From a checkpoint of a small transformer trained on Wikipedia: biases on query, key and value.
Each number is 128 + 24 x the weight over its row's rms, rounded and kept within 0 to 255. Layers, rows and columns count from 0. Numbers have three digits each. The size before them is the row's rms in percent of the matrix's.

# layer 4 attention key, 128x320, rms 0.108, rows 115-127, columns 160-319
104:121124101127144149131126127118112154066146072124143110122132153111106123127136145111175116181142163117135112109166117114151132128093141142112099125129134126134148110166112140159115128160114129168098117105174153135141094162152135163151152101122156153164137165133108105133078067131120131099124155150133116127162116148154140118117125120124146128133110110140114118151127112154157140122143113138159137103102146156113109141120179142094156168153137148150125144117117131125156107090112118
096:140148128175152188121140100161164137122160153077102115147089141146105148133132113141099096124103131087139103148081155107112143161089156092130144186145112130151122122089142137109187112133105144111165096095169133135170129129125172131159087132093125135147102143154109103099132111169181113141129132127117120161121132099090091135148144092123102093129169164086101137127121108118147095083127085123090109154140124127143170119118131153117147162061130158144149161120125122121148117151119136
104:134122145120071143119109122125119130129171107095133133136094099115100118124121113156149167126125167106111161172125116112125158126134138128159132132159130143079131095149146124139097141122116106132119140149172138110138073103112163103177110144121116110119102152113100134124126059129134113127138122086134146155141100125101105134147138141125109114128112112102126147146095060070101137134113139148174080145150147103120129191115135099114161104128132162151114118141162141088148137086130165
115:153119095134103069103095141125114136154120110150077105150152059134145131136156111127109142094151125123050098116119114092094111107158112139136147078141130113112125115093130130172137132145090130082136149133074119131085136100108118122147156102139147093125150139133124161095119137162112122159118133143120113120140143111145137143149155117107172119108120145137113145160111142158080132170126167090135093153087160149119161103133151127174160142159102120143113106150094125163140135142151143
094:147129137101136173112155125127150088147144147107093153140144110147132148087102162120132134071130114114114134120130150187114133157152088170127143136150123144099082150155154144146154140125114123110098149132131092125161131132113165087130125093119120127093110146112177146179138127147104155096094150142144117136147129087118105136146172122192104122126098145177107137127123136132111099121157116118075117145144128119145135133110084143086128103129073164127146129123152116148130148080135124
097:158121152133109088143083162132147176088096142121094129161137109120140117154132139149144099136111159146112110080142121105140144143115135122120181134175171094129141111143145064101125104128100130114146164117133134159108102161116117155156150156144123140162125089123165151148186140144128152118147118135118149128097125130135136139118168141134115157178096110122131071083172073109132118103149080146154131078112126114104125149124091119087100158140147113121142099114124137142167133144166117
102:144131135142085169139083093136102130153189129112128150167116161071120145080137125129113089122091116111103168149116111158155140122135163108137142121133125155122145109120138164147120123099140127167147093137136137142120109120125128149134149091125142146113120088098126107126150126126155135120167144142135096161157064117092116127106098130069113097160111162161171157137160138131149107109158166164120120134115139146155129124133186096175106139134093126122119144152095147084108117104126134
100:132093109150152136116115109140108215144160131129190121103131085147083121158128147156154143116143123131120173144140119131116117071114084102138123098128121140139104114115108126074143140099131123121133158114146129092143136084143135131100137160138128150146150132151126129151100088073141158141106103154129087127106092104112113118133137101165120131145113085136142161126136092094125138129137132155153160108082121123098122111104154132141118111127130120104139137164157146094117096067166131
104:116136085122107097104120134141128105160131094181121137135141119125130144135154128106155129095106130132124096141101159144166112136078114121127081135154100131156166147184091125127134111171108087136103131131120147118175119133181098172127112100138125164082109112110121064153145143089108084138132109110178150138124153125116129115094086135146124095113185122134147128098102116153160152116086143157112115117121141121174122096153162112125146130133132131168107120093112097100129111099136063
101:132128126150066132114128115127112156157119094052125103153178150085132134090148129133146122148111141145101082145118158093124132185100131113081104132147119145144136135146101133087152122145120104109115115153123116172129138126136103138187077132110104104140126121145121095110091107100131103142119127176116165154133137135165126113121146132115157106115169124101107115111136122127129105137116107132149132156126102101106103116089150118123104136075144143181124154138070151092136143154160078
099:121128123101134176126132100158142091157149068131165140124147123137079114122080136124125147149132122149119139157115156171132147181132144130131083160099156175119108109132118147119155096127144108093050096129161135114193170131114141153114114126119127132170146094142105119125139121112136113100163170168096153133094116142132176116133105160162144148142161111122132124098101096125102098086152093143104141082108152125154114129153152132108118129109111121120146158140110146136073119124186147
091:164145116137168123099136118127126120147111157104119142143117090150151139180137137143150120158100146103116078093152112113108118109154083103116107107124133122135103121158132128154144142111146151106138118129109104134160129142137135128131120095153135101119119145097126153209154134108068180159142104175128116115180135104135111170164152114137141162104129114143084137174119111121160111158174109120111126145091139129147137130128155098152124104119133134124172134116147137150120147123156142
106:114145189112164103144124184095139118122112190151134109159126113106151116138130191125181086132126136127200123149143122108113158116107102116138146124148072136114113143164110088156143126095154161136089144088103089122167149156114086149105124097150122118125133150185125149115156186144098128140111125086138127170098169137136149099115130111153096139151088130130110135093110160128177141133063117109143167132121085101139156133144107128118109151132108149119142111152143092145122148141148137
# layer 4 attention query, 256x320, rms 0.116, rows 212-223,244-255, columns 160-319
087:160126157134169134100109130110141129099166145080114139138165165146137129133132103100111120142067131114141137141085154130088103149141123143143149128172136113117159147149138136102131141161085165117123133145133123111156114139103130164114180143179131130118097135123146104117175143124135056109151142142097125138150108135073167142146156145143114148145144177115153105132127141132136127052183104149083114134155132117123121166136080154118166139170148149140154140140119133078101112160140122
087:116130138105096152137110146115138160131132174138119097087148086144078107105132095156145131113130161107111149177136114148128151130136084113120145104154102120121122141126109123118125124127145097127147151136188140118104173120136150125131121123113132102136105139088160118106113114079132088130118118123135140127098127127076108161120132127084169154146105129091117183101146103114111152107121122114116075167158140114091124136128125139102153103119147134115098139118135150075140147094114127
110:113122119130132100113097136178109114152149112100131125099131115118113096121135103116106196102115134145080119121140076110133141126157133090107098125163126108134114117136131139140115139102159113104134150136115099158085147121145143080112153114089128136129122150137154174129122165143114182166145114155116129092125147082087113146156156139095162147130143123131124169147117112101096141169143173116125080125135140106135168113139125119133124077093108117130137107180154140160176173128113126
093:118113118105138144116142123134195105114132159100129175107127101148134078144122130113135157119161132097125150125107149120169072129139097156125126105141133102124118109120145139130140116161109102161132108135134115152123154121142125087121122129109145123140096134158160145097111065120140117134108126137123108169132090101106104128113146136130153151110103139128116112112082170125126081112149125129070153107172118135148102156102101174115144138128132112172099152163099142109129131151091134
087:163111108104144133144156115102139169097173148112125174138137135115102122146122117152181059149078150130114140098156129130122115161164126152121152141151091105128111147152140115088196100114117092148131135111120121144141111151112142121175115163103136125141123120115119092133134110148086135149133118135098104108118126159110122127147124103106092118147117181098123171129094120131151145085134106133154124133094091103100112138150067139119159148114162129187141148121113115088127149152127131
092:151127118135121135119089093142104124128193146111123089131113182105117136137106137142102114100075095103073117144113135138131134110086120113083156112088164145116149130094124153085131159111153152123161110124172129147125143150155154140162091118126097135121140108095113120120144142136128116097126153109103096116163129125109093143166086109079132116122107101138140104143183103100123086106123147171146125134099115127137117135101194099151128108101116146100137133126141138101148109156098119
092:158126156118092125145131096090085127112142133112099155122116128150107103087140157145139126118124117110135111143145115097130111147137122130124129135108131095119147133116110139086167143138119156102143119117098118091100148131165139116125129118134102143130132096111106110085101100114106138085108121117081129128123085128102158149144092142112137130151092128090146124179149157127135153108102150116142178131138146097123101166123140127115196110119151144147140158161138121118106117077156114
112:101166122131092120101129145103136101137111078163113129135092126122120131158139150139171094104151123148205116158089120097112142098116164107171152182123124104131134136135125101091116139140158131126105117077111112102155090103124129159099104119116100114125114125140141122112131151125106163122113121133156144146113125141142117107119108108156151142136138093115146097117119161102162179147131102116136158142119112159129112141162117157087126131085142181110131141116126128118119125066153095
085:124160127135113135114097141100115138119116086107139156157119116121137177141098165115125124153142122179175140137146138171158155146084150070108129146158115168111130126158145130122108140103142133118088104138178111136142172117132151084132114153170120138098131134111135168122123146141136112130120151117113141133168122108177183116116099109144111089127127080131054127140136137149138094085116133125134112134108111091125124121112098157133123136133129113101138146095141115153127109107157166
086:151120100175133144130140110177135098134110088104148110123109153126065133144098122124111116096080125120131117146113161125131132142118120134102108132092146128141110112143131145119130131126161118092124143082143110156185144122145104155113122085130129139126118160149141173141117178124123124134151107109077144128099120122133111092132093138132158122108176162149096109154157129099162106116138138124124126134094083134144133107073211084136084120130134143138102128136131128126103076113147122
084:156151106144103121153091111146108121133108132138130131129130094131118126099125123110138161121098074107118123083087144119112129169162122101122114143161155140123121146115128129149163123106150128063131174108106134149115121086104128125101111136135125157151118124096138152126143135125094110160144074170109108174131112133133112131181142061085110117117134114143125163136146136147136079160099151094126146102100099149108050129123144154185128089128115146149150105144120155112118159179150136
110:109156129118110082141124123035134096145091144132138117205151108114166110163109176154164103132130109133181097135155144105093147109099151100146148146152073165149119135160117082136130144160139141126096133130114096117140103110120116137143088157128135122146151124125131082175147164143085128142096136103148144158116146127126156119101123145179107122152140123121103101134087165125180136131103100130135151111111121110128143140138075136145096149143163096145114144089154114135134128113119090
096:107123100131195168132132143127174094109154133099111138117127142154140142119132118074123096111120137170152156148074138115118121133126154113151155099114124131130162140131126123137138143126075108107161121069112111117162144174149133195120152105140121125163116112096117150148146137129152087121125115137132099087140077117082147139102120105128093115135150144116175129108103129145180142082160125133099128123141114172134123144132140140139149119133103129157160142083085130099090125139168100
095:114110107138060139111127102139159146121145143124139126125134119080117158109141074139119138101124116083098132193095107134134149119205115122146135136158101097083118129145101132140128142088145105112136090121175145170145119121117116088156132094121134145112115164153110122097121112101153097115155119157139132138155157136086141156141097110119133120140138155108105149141109126089145125127128123100115092157127107121140091172159144176142145119151122139128086145138110113125127171128135106
097:115112138102079131138066152142101118147121142129107131171146136096112129108107114132126146085153072140088124119132128115118150127132076122110120123147118117119113100107131135121115164125140110085138158109126087119093171117097147096121142113112135093101134136102147169118083124130078127141112152179124146073135126125122115115142171117076132148119135123136128162167152095102071163176128148103151091127139123106092150079133091112126140120094107116117133105164148094133134114142169142
095:118130109133162115116171125142166119163144148126116181106126141101106087118141103125109182109143090127059117132103095152137105161116123160130139109151144150136097130150118180144146074113115102128122104115153132122149109129129130151121124131122124101157085160121130085100146097136134106121106148142113131123117133122133126144103123170123153094137102142128143101122086114122113089116095135095080126097133119098141193138157120136139141138120117084159101102123146124107153115176141149
094:111135176085158131120122144120133122141146156129087160154132114158088127145115095130146113149131081109137081177162127120111123122143109141135160090116098099125103114155112127103163111136107097122151146140112124113150114176149119074111137136141121131170142125137071115107157145153112142136101109118132113099148146128106100109123129154168083124134146158092119121080101078128114167102135082126131165175150132133116135089132094125118136139176093125171160153137140123095124127121104111
087:148145144131136109174134132107150101144136107134153111118132167139121143123130149078101139158115144140114150132111124150109146102101132127116185100148118117162150127070109118094145121184140141123138144129178112146151123127131173148130105113113133132145121119100159137123121116118112148104135090118112086112145081132108117124129141125131155123140111078121169120123153098121149113085144151140137101110131121140118147136129198129176139130140104096148149067139166100103159142115094122
102:146096122114133134137130130136103147123117150102148148140136140078129116154096182189160105138116105140122152155152136148132137125087128143129131090084119109133120136122118131129109113107160161127125146130124123087131164109159133133136139156098137137103150147108124109068092144098116145071104156116115117096145145102139131154113144158128129080135081124120156156118135114065113187138127147120180123125143107094151153126141133133084139093124116108094135163165189123133149116123095116
095:109140122123103128105105173114129125131095059159134123146094145081138140116153138146150057095128110119146130138117145147115131075115161112158126154124132153117149165187116104144116123111150140146106132094123135114164066115082091162117111162131146095138086124120132114108129101141109155131129101140127112140124127125128125086123120152106116133144158097106145124123127155137179150129122105110176135134096155127122072105160191147113098146096179182131128128118130095082121128102180096
086:129136133141117115108140127141136154125150118138149165153160125099140126112117138091183094098126142177153091142155173156140167133106109089082153095134126135164147128168158128145126093089120113103079138122153142127169163116125098150115153128105101111149152138115104111118133170129138148158103088088147119110153167130133146147161139133163128126125134160174106143106149134147131142092116140143131130121157115108150156130099131094114098111093151106092151118124171126128121138137107142
099:093106099147145134123143124144111076113128105136192131134096156099080122169098113071134113110137127142161142158121179142127146165111142152126155175130160151128100073095137137072138103142134161144094085116123114129126116095117137116108113117137107124108117128141087123108105169104120070141129109111163145128131125127147129111147112140111152143121172137102145107151110130135140095104142078106103151137158121151124124180107126143119111134118102144106121137136137111117099085114132139
094:143167145076085111102073157141157166128130063138165112108165132117130113164124090153132139109165121114101132084094162145114089101134162104081115138176120181135131122163140106151161104118129145113131177111118145144099114130097137106125111117129150119165110128094128089154100134135116108155147099178135108173116103153131092115106112068128164160075166128155090134115141098125139099137145155150104109135133124104109116147170160170103128075083144144102147143118139139132122131100157140
102:102136132116145065136129151086134093171080145154162117144140089129139107169091197121141099129168125127154101181131158113088122104095155082155131140159107095133142133150123103126118127143161123123114146110140074079125148126121118118125118115118140160146166117129106117174180172144139118129109099102182143159087138152102163132064108148160116131145161140132111160120098163159142142146103132116136151098130114128135164133143102139139100118121134118113137149101165081152118138137112142
# layer 4 attention value, 128x320, rms 0.117, rows 96-112, columns 160-319
103:107170138157125074118095125090137134140155119138121137135135112126117150172096115124065132152140169174139155135115115187109106103068136178102099118162134070154110124132114133141129116140120115117138168162170149139138120148185137101120137135115144100120172135108131125101125119112124162136130144129114174120126128145123129142145143125147122106126102113134156126132169132162140136137127126130127118097117168156112126126139120146117090094110086117096155154108135132148162147112141076
097:086145144112138102148154101095078100117078089157109140128130132108167114139150143143132147152156119101076135087132150126125103103132137131146103125126152139151124109158111085119153086116152153148145142166139149102121119150099104140096111165139131112130137098111139100154065143137166139143135114127142120110089094141128144139147075151146117106143120127100114108103126150103141137136151136131103123115133079130134136099132134095123071114130129142110107099138157139101160094109092149
099:110179084144106140118116130150122117143116120103108140115119131150158145142194132116110140117117171121127160113139102121069167115153110136098127132080100131138150113129155138110177119161120097136112104124122096167112175144106109148126073159141132135138084151108101116076141133137120107124125077116155107087130091166144146117127124126116156153149095158199154134104110109085114136180119044065152118147123133108134161157124158153146106096130098114137138148163118105171104103106146134
090:138100116123125110138121152155092133107134110101173160107146103121099136136163139112193129115134098107080171110152149103147139122154135153110138121111130166128122117119108151150138156140134117122121180136101149139104149136121132074109176151099134129139144130089150102092153156090120100104121128185067115156133087150115084100101132123136100147086121147105157161124102124116095112200139091174139103141182135143123152110153139122127114129133115073121127142134083130112113082119127122
094:104116139128145106137085166052100112128135130139160136126085127135116158123125118115078121156110133168104142104085129145174113100146173100075077095122135127165167169159127124127129134087145075133126107113147135111125104131169113127152187137151136150126132146173170132146158074101125131168095131106111130127161110109155132137125113112116120163150131102158178146121144115112143135134119115158136142167106115121171122091171134123137087143109135117132151143108152146120079122124155145
104:132150110145088095140119159164118117163087133122108127173153111110140122139136104143129108092151118094131140141119139175123104151130131130148123088080118148149123174145145131114116121139137144119119128136156149114097111140117130096154114110105151165139111196135138140111160143123114124106104157129161147131139144131134102092132083121140067103100104165093125077134123118125111120142137077102141175135134139120144142081102088164185119160138119166139150129128118114140089144111087086
092:149117120129103159128156084147150168144150155118143126115085146170093094104122136107152111136106128101116116130164102156124148086091110118123109108167088135109130113155127105124118072141160161097118096140101118151145143142118144139142149121078113102114063123140112175124106129108121145148150119194101080112077121097125130119097133130102117113116140106137116114111118113107143098129129161134123108126089106168088084128141114117142153117130118110148122158131145105121141135126132124
095:146162127158153119114117117155125142128134136077120140102091141196164143143128158144072141133156136124161097135100200141167167115141103124125143155172156175113101139130153139167124092123152109132114119122098141114118118137156114124122075136091119123112155149142135161091155139151120114168142088141131133136066168129110114147158154120116079182119134124140167139155150147101100103129080168144155170092159147122127118092140142137139097125127154151138155155149113191133093114124128109
094:133125124101083135142128158130121129130114126134112118109068134121137192096132104141127087128083073147119118164119122126160130139105125108143106159114072146145113143162129149126121112116132125120143135179155129113140145112151154108110127109124125112095162158143124166147107120093107156141181118086103114126121148133163164152143089107138154105085127096158155092118132080088134129131167162126137135138152132149117127114115108134046154082142154155143151128156137094152153154143109132
102:101116118148138113135164141183122150125124129118120132112157186120127118145104103137139085119153131139144170095150139189151160091127152129115116143130139135123150142120176123110112150135136134144173126134136155146139139082110120128135114113116140162130149117135100199147115125136121108150153116155108101122117113134127157126099112117164140116097102152139116149114139147137147168148159155122159111111126108142108159125122152105108126120129059121134142146089123088143131097146114173
098:129117169176152128142128114166105128149118133136108133130134111142135089143140130137142145112092128135164138147144138077115110096125111075099116131167147107106130103090106122172150094134135139189124106113132140152117154140110071091145149107114173085117101192172142143080116140121120120144139148140089126134164122173156111125146144163135159066089172100150150167090134125108156118155147148115138099108103094122125095101152131125138144129090070131111081132138138125130116159142138103
099:163170107153143143136102130139153109097144133096094213111097134117165112120119087131138151093143106089080122093138170151117152138148102134103138116085134129107139150136160143130131142135129104131165104149133104119137107095099128104129119148145141149123166149146120165124137131167102159155162138141132138138144145131140155109150169166107129139135137170162120139160149139139175117145112086067138112108073100126143120175130108069135093128123135100132131125136132122101151126117104102
105:143129154125121125166122173100178142142125137120137152089126163113117129105123147126159125135149131137106134161124124164131103143116120133158124112133117155177119139161138098174164130122139134131126102139141099067137158157091139122128104174132142127135133138103138135170119137103158157138096097145138128147116132144101120143121142094131115131116147148095081165130108140150115114121167132138098113099174111137094135144112108138074161189139124105129116118123102128122156057150121122
096:106124119076127093133165177108120160125103150103156167145113150091107184108111126134142136113132128132138101104107130119133119108106124134138143087099101158091114139156124133117129122091138160138130140145095128165148094128116122086100127137096106128145155160108118089116138135136176159145106119134116163129127122149108118102103139100123124127108068114155134084146110181143087153144161126112118165158145133101106153096167115117169118131131151122100134130122131149141109161153203151
096:114117129138109149116144130154098095132142135128140134131156148077116138138112135112098096103105104154071096105117134087147164170079155134079142165135128157153130145157166133137093126089122101118166131092133081149131102112118121113150131116122161131103142129166156096110154115103149134111088151133111067101145100122111128110134144103147141123136130115107122139173135139104120117101097115142139114127114120166156141111082110175125111126107158137094115092145182145134082108124145087
096:113156130125114101117109078133111153114123116107120108144158132133112113135114111134134147108164159138136099104161100151106135136154149086125097138110103105146138104115165173157093107095138165132149164099152120145094145158167131145106130132149137155135103112156096133103140142103163078088180130163077130088102102133173136124139134161178101118147167151160163099136138185152166151116139083141081098146099181140089161151163124124120090097109127138134140118117141115128120129168146115
095:139162140118128169108091141150095147123132142131110131086096139100098129117122121124137166100139127132135145157119149119145133161100100163156110114111108140085101153084106111109116121113145133100116121130139074154092136114124117197132138105173105149127106122174146108148121139127119126099158107159115121184120160121115126166146092124149157172123098096084122140100097074107137119162191114131080155142123073078123107136118148107110173120109164171131118147116130113117142084130120098
# layer 4 attention output (transposed), 256x320, rms 0.669, rows 192-208,224-240, columns 160-319
088:143153151138162093148126139146131114155109161150127177112161117126156140096131171162148141119109080122117101122122105118127084104145164138132146106108141106114155145132120119119102107097141124127163117114127120144100109132106107122124067094099110118157109104135107135151150142133161137109129145132171133138099120139098122129073126151149122059136148108105135151118117105091113082116096146155130118174130134147114145151171140127090134122101108109142102141127133097137086154135126144
091:151135130162194144117087162122135123132094061110137135096156097182095146117132119083122162100148072126128107131096168149143129116117096130136136121166130102164119106145130108130103153129160141102097069117119131118126164104089095141130100140138175116135159150148144185145123137111136142097130171166130162160115106129123116130158143145123127087143120123113108156129116135127150148138121126073136109130151129108138111130110110111150133096132114140151134134101088125133109095143165124
090:168115152143083138124110124152138153152145103104069120151105131159127098112150144186129169163149135154152147156146112131182121181102074095124116170112090109105134108105127133117170137067183111128124094120152159057196139165155166088127093098141131151129119164125118137104111105119160145064110103129135132154154144093121133090150117127155155098114106120155145127132118114126154088155127103122156154161135143148129123147144130100125155106121143169124147163110111160142127126114187181
089:136141117132081162122117128153117185124101086120138147123110150149146158170108124160122148085132114158141089141154126112098115129140135139134134143196151108126139133112172100105069157099144125144167141091114111144141118148161111096100108158096132157139104122163140162141115108125126143156116134110117135107129151081104120116178115117116114169128114124139093119127170163136111174133125144116105151120095130122132144117124073119085152160154131149126132164125176105118190139111146122
098:117083145137142136124151156145162103122109131122159148119123159118079138121129133117145082088132148120121170144166176084121090142135133151142185129122085114159136136145144136127129104152125112081145147184123142130149080122054131181132136155143118099085104107093140098106137151133066099120136096109156146165115130161157178144098121147142131096119149158128105085127097140130128141127134118145092137120199134148128130129146132144107096103139100113130089162138152121092085097140100109
101:108116128105092155117116125158150124155166159142149106135127179078117080128123120156140131128156128155156145128123153139153085075127131125143126128171156127120112101121153109106116167144161117152179112154144124145190124137156155147124137141093078106070142097125108102131116162096155117114124128087095139121147089139127098168146102146114107147129113130076120126123131174144146170126109152175131089097136069095172155125084117094128120122123107130114127157112088124089107133158089149
084:115137082177114109138108128130119133154110153126090120118123125159171103149129154131114133126119129101123129153141168104117113128129113125123124111147164126150148146138130067155092128144134145161093114135111174129110153094144138159128115102121185178169118114117165084101145125144131147168088119121118138146125149128116127126142131128083110120134109122166110127149070134114126091156059153115127126103075145117147116113118103145156108148153095094132141090132107105121154118153112088
090:134158133098127151146112145138111123189135082152139074124105137078118138116129118145176150105065172153126124155121142132164136107119152100173117140078132132130113168127122116100121154132126156153168133129160128136173152104128144150121149107143096131066137126166150093120104172110112147095121128093124136164086164109088138110093132132169126111078150160112139105122104149140128147114118145101152114173166113118121130151122146098134117123120123133082105114104101090142133151126130104
093:101171146109132175134115118127112072138141228137137117137167137128086101117194137155088185112165064125153069167142127154126133139131136109135133140164149117139138122120094127146110121134143111106122120147171137175138112122116146146117138154112131150161174127128141108108102107110105129109122122096101139094109145132110098123105130121185101138074176142094128108112117177139076136091122096103116161112136101122146149075111147098122152121086118121141110145131150081139123143107120117
097:108121122103106156108092091077129172074165117094099126132123118141095146158149125153127132138121141129184121111110127152121106142088121156145139149127131126097114124156147116094112125142131114128137130130128111118130138137137138149165086098106122168155113145134155101101163073112097122089118094116086122109169155099074130118157127160123129137165124140125155089118080105126129129088144114130102152094129117124099142106079076171134149123140132117119150158119118124098123111100087117
097:101108084115112143154177140120083168115148202128132127150146087140149176103116121127167098097103119117116104168182108118160117115144115178149124122135096144160167181142120120113132113129104119154108089131173101082129094132144122146145130120148132176119150114113110148137137129130119129129091107112164119131120117156105147119108126143152103208156127156155144141115127109117100105176135150158170167105159154143159135145146129131131129127168134141129174141131141130111147138169144160
093:125101107095145184112095108112126158143124133139147119110145124107124104143115113104148144124098132138150130108140113164133093139090152136155094121125108143122127136129121180122105188118144111148160099088097108123171140156142146138130101131135131084113091111156118110145076121161133132179099139123171118134129150082112134137123086167114149140126121102105144113099139132125112124137084151136118105108139108142132121130167060136124140082131161142122136139091161151131078104129086176
102:110119163132172145117135133137112103108085138148174133136096158113148157132141090110054152133131093131108153112135130147126163131129142147115102128119128113143142130137141138161103143101119106169149176092118114138137125143150095123118137125117132144119120135124160081122106134101124142154158175092115084144142163121148099121115153141095144133123170113186131144103113120142116102149134138087135128102140160126130166063134145161138109148099123122147091114146169123119132191090107129
086:123184146079149135164114104105093111153150126136152154136091125100152117174095122130061133144126130118140119083114131138148099097156142077131134128131184131148129123132169102163082142138095154103125112106137122142141134138125148168118119159123128085161136131122101162127146168165156091137133154056142114093143113121174122116121137125100125152140144136127088147118135148138122103149133156189157118152111140077144110156144116102099141124082116107095125136079136161104148087172163119
087:158130150105166131094130131108131122159146116147149173134121104117129130095120125099119152150148090121091151119153088116097110104140125109173120110161126122105166121142148127107139116167105173134120166094137117128112097103113139166117160114111143119121119110092113162097117129111119139134148077173139100154146130110129123123151187141158111096160169151180112138117153142130075187116164128120066107159068144099134143147177080143141150117168132165118128110098133155123131127104111140
095:170108141114095114121104094147071138112145174069121122100119103128094141107103152126191097102108119094132095181091128109135136123097122078109155127133126127162114173148153138104167136121125159114143136159141135151135169157120111092141120140132136145143094108104158105134119089145101108111112097121098146157128111072060128156185116120114144132109114139112121123108132120096138109129161085145099120144118112152205114179117148165109174138149148128142173160132147137080116117095127127
095:125116102137131111121150131122123119150073134123120099113150113108159103122088145108086145178106127145114097124131137140104129158130131072097108139144164124166142132080137152135099132190166101140125109113077152139075132144136101123118115155132148105106156134121127133160113147126165137138121096125136141125170147118153128116152207158134178149147113163168128153088159161093129111155099106111128106132108110086129138135066144149137168130143145066104110103147103106116081158138108124
094:116071143074095175140101123143132138102185126109146079167064150123111101156156123124148107101152143117103098164104103088112110162127120112129129124106144158165125089141118126117126140111115107146128119109125110128167159128097136154097106091133103171116103096153161099124123103151131098112115095135107122135121121102121140140136140138105080148128163118109075109115057125114122116099121148084127143141147101110146147137116130124128127125127175131125138144135146125121139177091110146
089:123114158115068114095117132143190144150154194114144125129085158127084103121134151172131107125117166148157156152128097129148135159099123134113158143110093136118124134091142139107106127118134108100156121113142152158149134122160155104171135108115113122107117132136137089082149135134132103152125082122107122080144161092125114113125141117148149154090139165140184120144119112199079093115109076126160143153137166140131139155111174143115149153097142131097109153133129118144086192133087131
087:163111136102180127123149126099103094093108158124148131100143093081127136132078083137117135124106096135130114123097148112099087106132140124143144080180150118126087143127128134143040150141116159148163172111134140125117131089142098141090157155107136104143134145129081118170137144139096118117111166098108120186132146118144129149090131146087092140124106118097096124156140155124098156093109164150110120115117157135126093132117121153132135113134117095140078088093144114105166133109070086
086:116151110137158151114153134093150124118124024142099122114155121113145132087071107096111099152169125117124128108115150165114153113117096100151120129111107134134074127171106129140136095120117158121122070154112137114129061121087134138157148085129111129104143121135098106142146165156122128097134127119159169123188144149139181151102140146113170113172125131112116096116116134145168145107158141090098143122138134150166135120125123144159088117116127159144086106135120157142111130137138129
087:143179153128108123150120096150180144126139111144103125142144113123183124126137074148153164160129122125150081164109112152089156108097087115143105131119137148110062104080153134132138151155105162149138127093128130138120179114157132086090117093130133131164163111142103150155129120127170161088128141148146165084134124089115100103150139132105127145120142118078091142109128118137105129141129138099122089116073113130121161097093135103145144140115121144136130089111073130151177144105099114
082:152136109146181179128168134095127152113155115113168127110092084139118165138145145090138122142088116109143102134113088137149146147158155130083111179136117124140125080110112135147117111117102128130102123098136131137115143111131143135140141120142147116148106164145109130148153129131155129112147152148163082107090124146128157143080154154095160136144156120150125167111117137110096109102089109084099117154173141133094126167160150092118145081107146122140093137130138139149146118095123158
095:115151156105121134123070142117147108112124188150144110145162130072127139112136140124112135104112100172147076104097149134161146163124123154095102161088117119156088117123112177101140151120114117103182117154144130119100127135115102102111156157135101100103177122088128130148138126079134117085146171090155141131170148140122112116154149115198108135120157117137102107140174136143109168105163094144162127130144123082132140107102147116102124099093137152127123149136134163149144136111145157
085:128101132086110122141144102104107118153083152162124184130163087128123112117148110135128127106159134104135160102160089154106110151142075150087156103138146089155156141108120118114111136109127089132121146135132116159134115096102121133142133157116111108163086106114098175129128121124116167147123160104137110090169114124131127163131085089118124121179092141153101093152137102154118109113149078145082100128110123109151118136128150121109146124106089139128159153123160105088172113137112151
081:127110113119111139117150114154117138126124129099140138132160113145140135174123124112156132124162198106115155130138136136113145137151126123156157073100157105075134077162149130153121124168178143151127125114096156107136116146099080121144112079126134125122096125118124121130127116159155098183102107163166137181147136155143118128125147115101131135145095122152117130120109150117173126134137151145109108119068141086129109144141173143158107168151114129105118078134118145083115112107092101
086:161131129110142125105138130138115090142145147127126107122130094179150117113135117085096149121113118150082116169109127109141114163162144148131151106137115127137094164131109145162183096104104121135123106100128129093120139162132114118092164128140104078132093111138123099132109127177168174133129120121146113137129150145152138155122130094117114109137154126099136120146160117093140126121136098111115114180111146132179108127139120147116094108101155135157146113139131138141119195091133086
077:118159167106121084109101123111174091141120212094125129160122162114107112142115146148097153137162142133087125120081100131155135129088154139117122109127124143147090081140155121130150137124145116039119152137093128131156167128142186114125117142121117154140154094156147097145124153133156137143099100131156147093130144091121125123165154121109126073105103120084120075128171146142121112105112107082135112140167098116131133099128114114092133109063141120157113109090148117157128122144108115
081:094124185116137070156124140107109131118130108159119106138167118111142110123096157109125132169176106167143135139120142093152110118133116103115150131160116131172126125152134115111142067163136132111115187156124157159083141097134100105139126122146114111163141143088147110090127162074114129097135091153076150132142111157144102108123148088151105116109130117114117122177096113122095140100139130137151137129125149137096136072140177159106180133115133110135129083162160127151132187122169133
092:137162108135093136109101074134122128149197035123106107155156099132147105131134120148135110138092164131122122127112128104133125129138103117117122099115122150112105111115126139070123122119143146112151084167132162151131123100102126093132151089126121056100138145143116146149142113155139088097138105166136131093108105129116139137142097131115119104109093148106151091142132134121123111117111130147108093136109120132127104134128125076149123070128137123106155127096087138154116102152113140
095:165089140168115145097112108113135184110152211148099084138155144153124131106125117119106162144129143137121154148128133134133155138148152115091120142126175080135105084144100123119146153102125139095120125149142128134082151138127139125137112107112130153129136091123158154155135104116094125109157085154098100149158143135136159137169110123168097143070176124123146134126155086112124117110104132118129092093120122139125116132078117145140140121135090118138109129139122096122151134104075117
087:106165141132104144182119141126159154106129206102121102149095103158112121165142105165154166135150144135174129122160139173123125129136098164117129125112129096120128130116123154149133125145148121157130133110107162163114144157146106098105110116162097153164111142132113137158123127137102103114119137110134171113123145122120131171141097123114142135107103079090115103158087113117139118111125140131174173147129106119149128103094162077133133115185130075157132099151093122112158137150117126
083:120114113137129174122155179101143111127145066139144171160131154107163122138151119120074163147137110162136151096134155149153136127109091109130151135146152111124177118095084126113094118150131088148114103129168116111091119074123163131122125083096104129106178153130137143159137166118158133175146111138157127098146109145163116154119113099104114111114140115147105168142179101104094132117093182118157128110137091105088153117120141121142128122128105102122143125135111141130136115163137167
075:139090076141126123131151118153164105065202213121116112129164124153131112176142125122132086116137118130122118106152126141140135074146130152137150156155123112112143145180127117146108117127124145132162157134127140124177102168091132100101128089120107137127124131129100132106111107155120144112141122094134139076141158094117165103128125130105080140165120114146134092156121143168119138110118132151123115146165166137108102128154074143106100119130098093127137149118115113135121117120152114